Part of a small language model's weights: biases, a variant of SOAP for these matrices.
Each number is 500 + 50 x the weight over its row's rms, rounded and kept within 0 to 999. Layers, rows and columns count from 0. Numbers have three digits each. The size before them is the row's rms in percent of the matrix's.

# layer 11 attention output, 256x256, rms 0.118, rows 157-255, columns 128-255
101:543571550602500477487570494490476410461420437438419585520445432533453516529482563512494468469529513524401494545473572559579539471458471519508469412573468450470479532455502512605598518566431501473505481499509483487455503519526529490489509478503654504550552465444304502495500484476405494449482562584459418593368590582563577516490467497526487525448461467395513417472519505525499594512493
091:480561511523517457495487519490419476579535517489522504442443478506491371587572577522451395429480480556495470527591474521431629583411355482505366586375546491510519517510554502519548505507523514451552574570505570558455434508516534516487469536422645378508517560438553526576478431442523471500549539478484441504553449540458483535437559529478496534551540562525476510509451443564577514472532
100:513504496424555443537523500596540505487537459495528488450494435492430453353478581429517523540447582523462483589472525454506517488559483498479422517567401565506492478421489412514441480545427397636385499466571495408406516531418458510444466500586553539538529531515468462490533512450539463435557497489435520470479554538451541505427490601449490411489509569582528462416397474537487516514528
098:441628523581508463582503520456490465474431467416520490490526556489561589524492467439550479361575590483492428426394509444400549526551554560495454546439444453594566574452574554463488496502486460492513413521480407538574508469565441443447456487532589590519458560607396537438545468554469338481492464515552459471456567496493403524530427504415488508477443518473549495460406520557519487514511
088:476470467493513488626564498512436547430470463499539516460516462427524578486539515459436469491518554508499496541463451624548577387440549434425534486466578478509414484486508544496475481422471607606550622502572503491440605474499602482589545612508498424538488542411418522443471513534490503439493477513450459532463494472523504548451586493544500523393579528423412579495460503458473423393577
101:544467429449532482484538534559455512602541572573363423531522551472536533603472475600491580386465553461427495482497452564501496506525557511538367383488496528583576547462534512446500503402561471479511554524471528506467568469524485422419451480422453542448483442544545506489317555474422403496439434461422451488526506401446466545455638442513401528483564400439487462456441550525578519554448
085:575420529439562482486522604461544553478513578517606373522487540486511517460400463482494510466514501521393492482425465454438459529506472439454432513619478471591423537500428580489523544421523453536513463545446453524462442510550449500521562421597411546454466600409542420569525514577407514569477385515553491414413508548575450451481422556500456509471461552469457578442598457557567509482480
106:429473501467539468476503424494558505503626492596454595515462530461461443528507459604490533446414506501520505602552521467531364519459618531431500574443463456574465502489458540539484463541536424543461438564510519557395486356486473597349474513605487468462592496438447569572494560496489499469578455432561633500505530522366543495607524522494483391520520602456472501538479533507492440423511
104:458415530497424503486475460544496576469606483532421572554544507509550563477604472357566477514374466617586451474417530422563464550498496545574517524498542517564564467399457504476468500407536527503469492488602497421518503451463448600607571524589515522550489556553424490515516469462481529470623479485443497522354504386396483561600535483470464482443411531567535450494464430569556576523511
097:422582596551485390466498420440554502533525485435418512615473594462586542550404498496545550438502494562515446527479533499508489511513359441574542538469472638388559521547578498475532579518509500447441497512541509451437471566438508616577505553430505593510582487507481597566491477577555519521505437530475453530501505482513473520512571440538464451461552600481571507524534474560601427578376
104:467498514598543498534555519523509504518308482563515529450526393651552489457573535491483493435549460507558452498534500502475524369530466535447521476491533435498515450456456430504493507408531518439554512578509590505553481378545442547428414408478482472472483500474434520419573473511533585495460466507584447492294593490478427495434426428490529597421463539446513456499451508507587558525513
091:446530428439539434544460503482416532489477485505552564540506514492511498496469511470465471450524574477543494370567614446370446578443549443514542527532429494481442542570486507527522493499416468510410543460414538503389464536468566469395438572500523548471577559449548438477543485549585477481539351546436583543416520510425491540453476487418517448491420456545527463497446546437522461377561
099:495441500532418427576484543425423505438493528664416458449565457594495465493511542393448587516553577473494483567533459494493490429532485473483511505485433380440542518454539412540547518430483575423499540471488484509502418516455434559467463492545492484658432526515608507400477447606515492476430403499572464540510592493586477557491576502532453501543530475576566498439460499524503618430555
099:559566486562453485536531602470587490487558490525536528445559559447474491516537402489485599541429505469465575477545516467521463466468460405558522537514554434466515538511440463443598485500497516542502360441568514445526515498444472532474507595506545539658501425454447628549390600495467508465538519501443478590477464523508510468472500496502416394534512568467596488637486438481380493507442
098:547478470444505502561397494501484478523458458421578508436456562535594523486605448571511415507543592515512554459501471526566528515443488488491527446518542500534446571493469491424576553464437392588566465570506488542480525485563501482633530437513462536489502542493496407497525539588446525494439451467472507467438476526464449515480379389540614440483484569509479515415624531467562473379454
094:566467503524570507454510435442496501462561500548521487420488498475526472525536460451503384447503448578428542454481496574525549623518644454516513512553459518460529475414559525568467459550537606554472473509541479452503513542506483582495457544459500404552631477459386495487420519401552448485554466426437459559498443648487447557539481542655567568487367496472452434486517417510518540477510
090:501482472460498494504522334409452463459427506491580453500466467454588378434498541469485485563490422467457454537515548425470657545481553537502456566486467424459606536461580404469462529504417476510501598424500570507619478488482462592510449523493494619462503410501419538428447510446523464452539544498457457542419526541464502514524493541506540473568501537519532479580580518537517552544430
101:488406502529579600461459458451609530415488425545546537595385486448436504445548520511443515484481534455456466412512457437534472421446519484502447512468418537460390525512540473548445440507510568553440463453464576574617517559545486448585498603414571538525477528564451547414455484482500444515550614444507466422548586509432607500352466587539467485431397467528434427525416472456479493496460
112:580466488493406514534486459458510613486502578501549489516500485511546498501572500631544527610485476577490536504616535486393577383455527410526502470523472451532519549598456632517496542557537416519390507608523487465612488482536556443512493443431538504513479567652583465363463579517635537429590520530523527482486494590583574519564602548517574504502530497471473598491493485564547554534447
096:407486475403523534480451468444603523522484545510543451497451543441470470514499454481596577496424499505496445440514506479530497455496502529528414480444548480442544523603550466566539594354490518523515484644566521511524521409409602514470430399589526460529538535436490582509528526493417609613450587403542495465419519490550402530485567460526530528559410437573649581497454501528529497542458
102:546503582468562475432528538501554491478414506547537593530401448525529513411435497485451514550389517446434515522502457557549493527507512529554496444497497480492501485530476576466487683649404520450662518517450470525475452531456492572431527451504379516551475447565503498570543581454545448472476473489559476624461488552665489559514524445481512571510476475666489452523519455437472416523430
090:464379521581508440490570567451489577498574538601555403432473464451464525513391554503478440491367547500520434515391585517492518486381435540449527585552395463591559522517526610488593563492448628476446496552581530523480536501452454375700500464572457431498571542549398552472559488477476421482541497403575491503500446491408480527408535493552512486495448529504525506484575513503445492486452
094:517514481535524464562415448450385575592549530534454558506431523478532499502580500485482371505548473535496527565549448437478490517491463495565515514497437478584430615481471501508423482577614471494444510465470472535516459463551537518511486491469587513530421474491478402425506490517529630572476476492587458546434453530529474467343507428405505475408491430479532444429498449486492409516341
109:592522452436418594505441537480418465511470460577600444478548492514494523462468586542539422487534501490487511543489602469581564564625427553472555555427524465455473442525622515444562420446414426502596453509478412579391548524538421525542495447518526589561448524460529596645445444494483552409514463600519503525528476512508457477570544453487493570554443516444502478533485438574489463452553
103:575592441609478473469413436547506555455461405550492454480525570385555460383491471406575491514510507518593489500540470634592431594502524469558547412476512512491508545477537599563453389473407510358431486580588450501484449568383492540473534476458503512545544517601624458510549492480433502490500371558539436471566465456563498443493485580445569516551454475564483395582468500484564526524440
100:462580491491537542479508457433496494558532560621434604585454598527511480456487514608427563503546436513472461542469580562589472422493566532482560515595566489520415450446532463501480425483517653539518450509547455468564587432529410503515561540485453605527527495569506560534487512530462574458432457489537532464557440515467539556536508478455383513547590506472563538533535537537473534488495
099:518453551503527502553444442456478554632474416593498456575489523555432469466505471497511570534501496542454419483539366384489504411471553401583535544494579466455488448491475577565513391360510461502501432598537516512526529509585591508480468544553517594529499643501411506507494492543570601449518502532543559459524616486522575495458548477485521568434504518486495437577573453484463462435507
148:474546596587486505459575526473504454516464515487404435379475542455615427517564577490464432424373429497507573466510510491602437428472441471466581535492557506484539387604593538441458466485437471496379419506501500464549420484580490486407487502484402472495442536541508502476484626529525488475521397440420499591484513390477513549509505556521490471428455481541464482465505433423466498600550
101:476530439463573528443515552447467466613527455468544500381511494448487460443444470582517573525426374533476496411560529530411526495496462471542541513511459572419578520491447538511447535580563499545598594525497513487469437428603494515559519495475526473463488515480499450457551445494458502492477429415512526484560498457624457486492470526452467411532517560446480454481559580416627326490544
097:474557549549538521550440576572506518462481481439535513407565497428490363462451512548504544565507431654476510495536417503546584424609501542583558523560433563411494586502462494486466386549522631441423598500491440467594538573473537442489509547562487510540409511539568479500512539553544409570586529524539503580549415467475602529512378547461370528536581526449586428502426539545564408450565
105:511552567578404483539513568476545536422608440458461519527485473568612586494447488454500530543481484492489608351489482425560465470566585580536480427460432561496520455559545442530542688534501586466623568497447523514447527625470486494507541544405577520521462512555564449500626503596507462484521638528515476459481530443461552557564589468435538449547574445419564542484571422408451577529485
095:522484475421485460529595573552583499573611445529388541442514453510533605487504470542551552533463424488544490484485476595535540483427389552491456537568461470585464422421519545458464487459481548420506601456445481497458556440497506480468580448524487465613509485482540543556595606395483407480583529507503431530476467500536463528495483553417562471475465490388540471513372533433489427471510
106:487475562551413524526482489561571608556425601493562504506480510481473513403398464501475525492515464570601563463504538511527545463493383391473525554427424536499531574553591484525506447528471421547425491459406571360513502556482498493483487534540469487513519584424560441508541480418524587578450478422519580444516456458488474383484457572448480481457582579491540514412519507471655559471517
104:580558507444377491453511573470566449457542453526418557530580398609379482425565533429457532477542474502486493539458570406473425432555493439405555585534581512417574527538501540534409542530548474459430537492528510508580570614391500463532484479531556486615449519495525443545408475456463523428456365505507519467486495473508475458490454460386550462476469430564394558665481547592494571495542
087:541472544500424532485530500513463462434483545453497493538527419581445539507537437503509478600506419604432467481475530525449519433443547504460563451485569412567519375513499675482482585489458509549389481417546464492526493474381485446562519567601465547544501504483487488546465374470377492501607476477598497463614541502584525478511453558530479548625569513511525485586465514503529526516637
097:402554442530458405393433516509426564494470472533526487571585499566427502471418514504591524577507472485590502513532509599538472444458478556442541492594439554492470558478506448495525507376478459601501352592550455483513562574510457354421552438425397474525478467521543505501515454437407554565480525477470495436445526585495559459539464449504625457495553479526512551490525494455477422625480
096:408469483453429525436460523453500537572487533571482541509479451493500549469505568438547575534576523543537518474495619542525546485543580508459553526541468449576526608576565523472550405494446560522517491574532369438519533465520533347372474433481464463416565510467467522608460530497542442530441595564504432456539399484504476566408492645492623554535519418559476504503539494605525589489509
101:494493545591558485488482491553476357548489465480500498500590415356605601534513387507576502546456546581458504590481506474509404539564538489434472471499562531469460479421560557572503632562474501442641502544505483481508437510494509530493527527494531494417466600525528541396406551494382530477499410503466561537503548493426464451583566415569530493601581570571562453445497580529517519457514
103:461471444466612486505550512503374504565485483488510534527499537488592498489547565536513418576428533586478438511502462465553613516450441545590477534543470546404443604532549478536470612555531468412509528578554500494566464511493440575535511509425509477563545468552539496631478496552666487489446462407493518482535491586477548468447393503415573511379377481466537534517558465491600494459475
109:546412550510567654463560528537471411587523468466483485456462571480508404495532532456561572539466511393559466549611456459489523467496481563437506524509510402544495457546499533490350515447440448581468591454447434550492560439480563468500516500473540465473573403451512453516521453460529490504465457459532431395534500475536583530486515533553541551526494418413435438529512588463431558468525
107:519488428510440419455513507529480435507567416476462438539525512526513484569502533433453497561508468499548537472595489479595547572462472524564559538521514461469425484515469490453536439549431475454472462485552602377479516498499524497479566648377494551419520524574531490451507485570577545437512517554438593651434511486488506502619491481478503510581516407498485447496575630481546446455521
102:460536437395514519487438568477599513435476466573483481548491610453560399571494483477437539574425529515557541553370538567525462486468527531526490533555547494475455517571457471393533558506533507409553498534531597465623471535525578361377478484487441509496484480523475580517533463602449573429563478497522448533397531533397619410442456544538501546493595527497515449526526425409497432477561
107:502459418499515547435631478424489503509520500417546467377491478559333433492618581474448504493514510420579509499541614605427461505579515516510570486465522554450573429534475633446441520485415497523554554505523575462466467455505519380495521505433428502462606531538541458532466470551433533533509582464514431518480529456460429502489528438553478518452488577504517524511576375415469506420448
100:548486491468441471481542418614498599519585488497469439513498473520566541479420455455429557482459623409477488466507442481452394428528459614506579486526544495565548523460548530463521494472583376512446498498498527506484447445520583479577480496523534552544491535488502472530500607499516596560389492460450486546530484611507566536479540501528552449432418500518553468485571507574464453641479
094:510440426417480518472489478532499542580446590552546562417618554453551552484451502321484537602504473528458489457494548434476413552525532505562592574553564498612470450552571473534443469548528505508456478494402577510498576553602497521477524538485496460555415505498446510514538555482541600534604545453529465458558522456456610484590460551588532562509516515539588456552539547486452568549463
097:504526570548594500539520482479483455461484478547579405503569502576465464520385369541533576465480453546510443532482380433497560544528534573519546531483484569507517401457501417489458463530466599647476412402419532604577498561455487509492446459498411525456481507444535454528471466454488515502427515491524441378518364536475422531585558571483480574467611446501492587435506491610459588580498
098:439500557496555486447497603477580463530535403478519490441545424436480468549427519477540553498410545482504493522501518516405488437499413519568549452565530484438467540570570505546526596459487465483421523455534631476466551413530462458495539581539499548559458463419456515569555555510631516462682587472487490564459526499463514429507516463534608549480406549470513552570502648430482473548586
106:592483422579490522515469527503482498530521496530465469456544515593547483473532481393545589483453394509466592458575449531526525512507566517511522481546576427491494399461364495511612654619555580543542490516560571502412545493485366554435427524467550457469560495631476466516569519587516468541516310542462467514510485516467448472444501515494485448431530495485505449359508457503540457487479
095:454463478442435513446533485509541549590462455547469520457428489570454550459514499451404482440530511509524426461457594471476432541429497427491569456374473462430394415482476587513467428508411485377511572475519549498434552371529479475578503620473546472578565448511527470401483580460566468539523528354530533574543421562464525517576575421582458640564511527584516437456428441518554493489413
096:507455477377491451632508466542511470505413442574507607476523548482487529396555527537476658490557396547536456527520500516532424551500517479555584539560505587502425570611496553510520471455566460488491495480545450513497565596470467534472527527583433495593435605437530538415544575540545450482501590509500399483612532475451492522404493558472466463432395585507387533507492526526435492541563
098:478493438495515426509513461453416518516550460430419504547420518505435460552557572462518345481513472653483471429537481568536472474539603514537451521564470556512432471471445570510400423461561475524445495439519486525543432437427497580536431518458568496510452514501488512440500612430445576509420552536494421467439509574599584508600531464563503569567501473514590476519509521483488508486428
094:496367602447418544561468440561477495492545526450386459458491550572549505561570446546416499520550573456508527461383470450493444555559431602578554567486581502470520551415483443443504488602442420519531506642554428505456462492408521546486502523477550488517546563555421554476493569491453450450483512509574502452504506371498550516453464605506537514483475409456514465460502604542461492569559
102:527527524437461368518599511486543499489418437366537548522608506464418509565530478535558502516564539439478458466639407513530507470483562629540481565556544547660435505486569537468534408548516493509552487491606462496475500406468437466378523489517490450545478517506529427393463448534485521525435540486557531446410648518496463501437540531479445563409433507519479446523488520369466524490507
109:493450551501554507530440584467427429448474496424543503588540493546570514473533482546523526542483543405497523473491489506436461512460483483439493471589563521471454417426497488507477522473481490505461570440607489481450352497487445493414642425462529458498564450528549616492425496420485492523478407479492587499614493559443535491540501462562504577575413521465522564509552436508386549501567
093:595564580443447551491534415682488484456414531477420422585497480477518359555440439455457512527537538515576579361597492457453511598512453544447461566502426397514559520457506486508522474515632430455540470462532448546541538461470558470504503475453534495524537523551554508503481472467555476465459587485422567602491450529452540521458451538644434462464602486459449572480488514536470455532456
089:536426540530544536451496521581487474477596550491543453503541402459485478438484580394586556509409425425585476412517434518513556445560469423501443474527502492464476474475523532475500464453552560505521603482483585554519511493473481519566536578574432515558507481566379479484451563453427404452367441474492581434587574478503560513427410497480566493524496468554545475498540455543426502442444
102:454468469553514501460562540558539563493512489481482537586552584542494423573534535459570500483560448488393511524496535512427448447513500528452557478411398560406485395400448562462600448442533488480455491517467418528491458532558474511487534436534505487529515558491473287484514510467496495509529495461595475557492544453518589460527447431515522552668402613474579519385443482588491384506532
104:534455443555454587433514413559577435429574381424439491577458554424468493474511499468452593545386468462435564490448539514483569469462467507471469416465536387578478482511451554469522473478473482594484554530484574521506476488622461535407467546427447515492577446486475461530574619488494491513448537454441574519497538637588535643446578506456546562524462475389603521452485534454500582555376
100:468512569478471518481587481476464471508584421512518409508485432515458505503483527592478481572513387514531521505558470459476544559477429618541509578382425503493450423378559563485534532491462511448552506444518505430416537522407486493451394501585527477495409479506520619568513553466509389470454520538513430530539462513455483546544588421442444393475387574488436451475433514525573518586467
105:483511496537450533483464484508565572632430461559457550530577503422478562597483439479476464454494521500569435522407417542490506445553510511468553430559471515455566624443563512448501545475517449512548441564533558477452553504567506508508462494577520553405429386468416491438450542454500466508527533425517436567434561508431647573485553469652480443474509504497487430571459550503521436570587
100:622474565498565506498498405505442467461469402495477468475350643606480542506542542408477464470537484507448414521499472521457387504564448493579441489469559504574472591465500519475461530578470418535456560482521413531461395521512487476644405569465459520427522473484439509503464538428575501532581586548572517496569474455418454500508518618490565563563542502462474393650484520479513501578439
096:569528456521536502499471360572495490480488396504549462481610408536563419488593470459507505461597504466508411525549457512613496520570445535435491477462508400498559485464435446532468462398411529525499489587526532503402523464466558561527494502458497474532455422515567601579546544557452531491387434355595462508518514415499510490569490460536437566525407504495525620546545473573516530601507
092:568430410488477452438577535498489536606510460476524439499454568494453540501630450521535546573540443467469510607446575428481506451419556466494486490523460510467448438468515568459552439455502559486441512464587527501511473621544429442608407491520485513459463487498516489479409427464491543566615517599447445540476476382518562512443446552524546528492431528533456496431517485488543500520607
100:589446490512456431485419577486482569461450472510533496454504381514501492500518406523537492538376472482431541530490588539444405464404535477422483639498527432464555500471674517624564503539459492533457524492428456523446576574457470534538494540524428550514518415453441509448406516473477517566560503554452567425445488466377535412508501537457443434463504482518525486486530532549503518458440
093:482507499463468529450546661547368491528522475548509430542489433428568543493406499553472543516503617553391496593460529554364499488510575546539469456439601493605524567542558561492600465486540487435492502557555438518488497508518486459528339471421476583538532527442585587445465521549520553412522397511522415592513548470401510587556466463526425487438519459554535527394557458507480509532570
095:459544571590445530523438539516629410428479427452552564481644532508529473452520532446468518499475499468420580466484536554548585548545473429533517503526536512599477475518545528472542495470548465541527448551519508446483484514464528386524494387532587509520504606509443465435416401487572456519495463480533439498495516480515463445416544517487503404512569553527520464487489529437624548554480
102:531418457516590576493432451508496490468502464520433514490463468497542513447500458487476455461488548573565463379388510537484499485481488447611579546502471373554407519503478485613502459550479404467508520616511473497542469560460527554555544563488598448463551442552522554448432495481599523513436501414442450471470406450491540479495442524369457546557484455590560536563516496497573553536538
098:544493459507594547483557488602573554497462518547553439451608531397514461520593435496518519544588553526581561554560544536561538455466485424483416443409479434446514477626428579493439423516497548406624511570494546464512501511430430513451516391536458533591539409520484428448527518565528560491473621628485477556527470439472550488456529496534533457456532512565549537603497545481362563423527
096:480447499531490500626435586515454525509533512536597454542442486511563506509431435474536544569452463589434403556532632557557507592517553498607505529479474482505620529486460625397453511464520435551479514445467565502472486624555454580524451479483503475469456603517456455557468469562504527489566521431453516450621504561540555585492561417437502459536508449536522570511486486442462564458515
104:605386444516499486444507493573507505441469470492445504487454495448555561544517397431587481548494561489494407488379543422448474496468429584390525398473523573608579520511439521481581512549583382457483487541546473476527503512550440537454476529472653441506543422408488486497537458436379393475452491421525500538453513434551504515463505545560406507506519523568455493481560445521491492500556
101:574447543561559549494483447424485456501513464594631441463532497546494550522566414538446503538455439575524517515452481393452556506583575462519571429507488604487509574496571483521485452489531528497513451535530564570523548578468622541475483463518494507412583464578452481444540537524473472539691411465408474557523478457594479497468471566454436455590466486488501453405581481508509485405480
094:508394575504534488419528555455512473460421444491469536566485504532487539475486502463623575511547537482565425452514510502518457555540539489421484460493399540430429396565541393346452560444498513446467513413509478506583588563465455478488567522503509479431530502394423440541605536521624409484486371563451553372462520463407449501516541447509483516428479453589510503579487456459591563493540
103:488504516536536445501434554535486520403479522499501590530458577448416504398451489530495482559457515472524465524458542411459459460465527499463569473510449522478362456500475563599487488384527422461497459579477514431458474446561509470575459517448510458565529575402487532411577446470453417521533511619444561514437477466638530602436491621407413560419540446472475436523479605534548478507575
096:440479435566472498545511501531597569498514435431461442522504551554493390476560462555558608499477464407595555469586552528450496527510563588545478601505492455501631440492378560512594492514439389589539470412567422541534480525565504491464416563508520543434497490493477574605509433530537542571412492471382499483426587456513517570530492469507565561559521566455539630588479513537533493568517
099:461514636520551511475530587460534445532583422556528578596442454390534496493598558484506432470433452521519573448543488430549545519625542585482483592465581489467533553446494505530594545461590526436489523487438481507486487545565492491404553476470583456679475555523565633580569513484493583485456572558598570414555559589478518480521513536516535542524516515455527398455516496545510387486512
096:473468464470538442496564545509439466523539458565433535627472523501509477489475405469487556498472583449474510555605543503538563545433510442441422479441512561418420471476453435561474582559479469521479493415451505470603494528521483546497582517512588572450559473542462512598418445537447518495339481375439492541496479418544586459583472527493543374374485587511499534443379526548512485365506
104:523494462534583504398467463488436565490521568482408495536428442578586433483477469467408488427361468540493513544526491421494574440520573473517452441448558463433495472572511472522457491449538533513513448546497349498430573472565438569533548560445491531430438500512499561513420401591613504442559508545442535566437494570526480553493624502492584375562533463433571501487460503552494498432552
099:524505452560434481551505467489595518486447428513573449513535566515496448591497531534482490510481483463419516496575453508544543506602487455461472447561333418494560572517442557546449494456513640564543485416522473465460452497442439471499559445424495585548399508452595468487567510544506495486494459444526499564517398473511568545480525577583429409545515523550450518636489563432523517480439
093:562577442435551494521413558502461475501434555493490499504446515579610395470589459524464612498370491495471511541394521513539493454501445443494479554497515486392557594533523526572457624450475551455543521464417495442413543479525399510480543564575483527491602526537475506521635499563520547600476536549457402458400529492536479495558537424457474425479500488514534466511532410395469393555433
096:537513559607426600439457555572455445587579564482560511467507509426555497575581512423510497490497571463530411519483452435443418443577539591485523589524376598588498441613473423443603575462514515430602544612437500456540585422607611456447543484514531472489519538441605488546421431444527550511526458486485487454493561575472541534507497559469494484596526520555474464512538514473562523560561
107:514608541628616356405404490487475470466482451476541454531490535591427500510495517458499429576555610597545515521508581554482611582528499473531448473555526517482481505515475549499555438484394538548483454537555509473523493555481476543516401461535525383519532521482474527539486543455527521509523381519552536453539466470556498535447462540584413459570541613523591548478469473468406531484461
097:419492587526437537511472502555441531557390553425625559518527512559511472461526372413532586486543485526508434466488487641498545536424408584427541464507492465564400388475584602561453568485458570455530434433461554501544534474520453461519426547474515529446467553433577523519464516479589447525537564468545492464448522525527443566539471557435554479519471516514535441615520550585413537453515
115:557484461524477452540558503542536597527581501572466563484537411527456398549356484496484521545388458421542538515502489495605473562426501490531479462544491449505542567449573471461438441517474453439533523529631514449421557472506426593499523443522602536536556437532559522481534510475598492597501343486484492547412532568568476514434603399456466543532467462490534537454521444531545509457539
105:535482521479503515563496603385512500488448528418500470504560512513515543478417390441510431479528610525536557501456532508533421442499556476503570374452472494475585547418383571472498511462428456434400461507530499589515518546390481534534505470514534422499611492520510409580492537509497355522521399639459394485478482503451519428500523562558516498523553401450560421541547549515596501467446
100:451557590492565546493468555559501506492469474497495456533394495534423566535570491546578575436441525474548520450489590406642588423572510510449461513476476541579468536558489487445482458524452548505539572432450547460401407418487507523499508501597471511518473445506519503604472467529451559529480436614529428456491469527496488434492514573513542414487381452555538444580569549437562601487512
096:518542484540502352571430543534456434520512504555442638447469522484480458596511521553522521445487574507460502528500409498467579524491422485453414427541550538453520569544567562522561594548664555488480573560429472519549568474541452407436520530360527473522548528574426516482496517465402406584531597522455471517438500524449510549506532428453486520452515547544471591491469486545471422470524
100:477525504519448476566480456524521476473486553491562443523540617521411506476462462417580458469523532539412521544516495603443589551521506512461581402463543500607630655504610445392497526530418556546367573523575541520541497438566430424503490557506483508535419441487461512449519522484532592490508555506384568587510477531515618503398470435518503485493411463456478470487492536402440531429470
098:666464535484421537480552440493559504518485629497513532368470530451573409525538444532516518463438422449518415490509546511502511604564501547440588484559464484444613476504611532503447455449492530426490458416498500500630529547474498496501488465436548498471493497411476506519495347476415516564588541501423487474530529546664382468479522458480435515484458564497461532444453524516458512393538
096:519562599531438452559519542558497432461526474572617518586464556498460483464418592542490449535525502549431514490530378461474457453477471416458543458454411511520423526488520573457591458483486624593529483303521547523440562563559478543571546476535512542472490493569451500519409509523531638398460550344493480503515521452450453551508502472541634601597471527470484500460505468522502489499536
092:493542450545453490468485480516488453551501506535432545577546454435486481487433534537532495564503507506428532458495573589499435526513512393556541544494373561560439538454428467467555412490526367555395572501520505522446464505379414516469530442489492547552567497467444514427425488470546532499596503431449410514432514403504583501598457419586565437512528431474407523557587606511490459456432
112:406554520475467520453508498472448450575448479546547446371434587545521573543541440557426464487457582544583527511537527550603452531520456489476575554516503494510490393502434468506519485386526481473421546547481515493449468404472518509559571421529618541548474483500565516503420513488397565446633465552539535414478541523543570469521403537428486454480504515395531511642410506491519442499377
101:459407505462496638501450403538521402453503473516509521522465494499472466570479439510448596518490466461435455479420547494454455446492405489486456472542515439537490436570571568466435546540497463566487482459502515456459481529528535505528486446534481417459511543524428516444449429487525452549528584448542520535471461622437433510502533630522470489578577540495526505526457511347508490522628
102:509658541469449529513541499523541454550472465427581538440584608499471580484529487550567355444561512483461558538510546495564585546578428492561495486542552418529506522399494533568556538483583460405472568453566546483445523504503522562458514413453509536413572518335369468507469510397531516538564507518456477479454571508459515483494498505453621403531537568544608514456488471497421508509468
103:467541511562481480541496461492598524480515516528475560578467472444445439506629462462665503552457502439476446604529421405483562427499469546492502487535454490485570495431474544506518513571519414488421531574472564492502430513397465480512411494412480499515498485475644519466599505494494586581473583439495484566654532508576460466490453495511508441521500428494523399478412483556509519550431
095:493563498507557540369497565469531523500511587455571515458544495497394545585514441384458475481515470562549449501443410414528450447497568532424524476496436470480559575530373416512497454448467523497453496558507558457455412517475462529479617605506489459600482501546540500566501517537504563446477649540561466529508500440438450518488508518528486570523486563524522511459486434509534462463567
086:591461514473561407517502472416429437489506445428515516486451545510486457586522522475504522438516505539569524538576519499520427495535466498464501593465554480538505551541489511517449499535551518539491466494524494490503524475428396502528426537496545467483421469450399469470514462449506535505593574483479489463554575463534531455541543448566526459408511552513472556462468547505452437479455
101:426476484512559538528554564478514503524548507495415605533541549457510450511474545387535596480523519437488467531501518574525437531524470525454585558589551559510550523522585466488572539505464621444437485505478428489550466521504519544655615574479515497480502517451516516449557592469510509508453480449460447502500441594544480530479507510470605446580446511451568600505538552522530632453522
092:559444593544460554511556436570573467520506495523532459523493472551493544536557452450444557438637620474551534382613521479530518499511494459417466482479487532511556439452605500475541463587579445528403541445408562528446438468493509568466515512495570417411466466509482464548540491565486551454493499555443467582520530537631490455504495434485600524579481532450508444436595493489462420446481
101:480550560463527564555482571526486521455468532624525489534490551491484459487441581527503444470456535587477462518514463522429432450532510495549476503424359464456557506495645529488578516448571500530462476588442477483414459462621565514483516511564437504430532445476506505485529522589388415496501562550409545570341554543443508612462503509516479560536508493512520375472498514475505469425545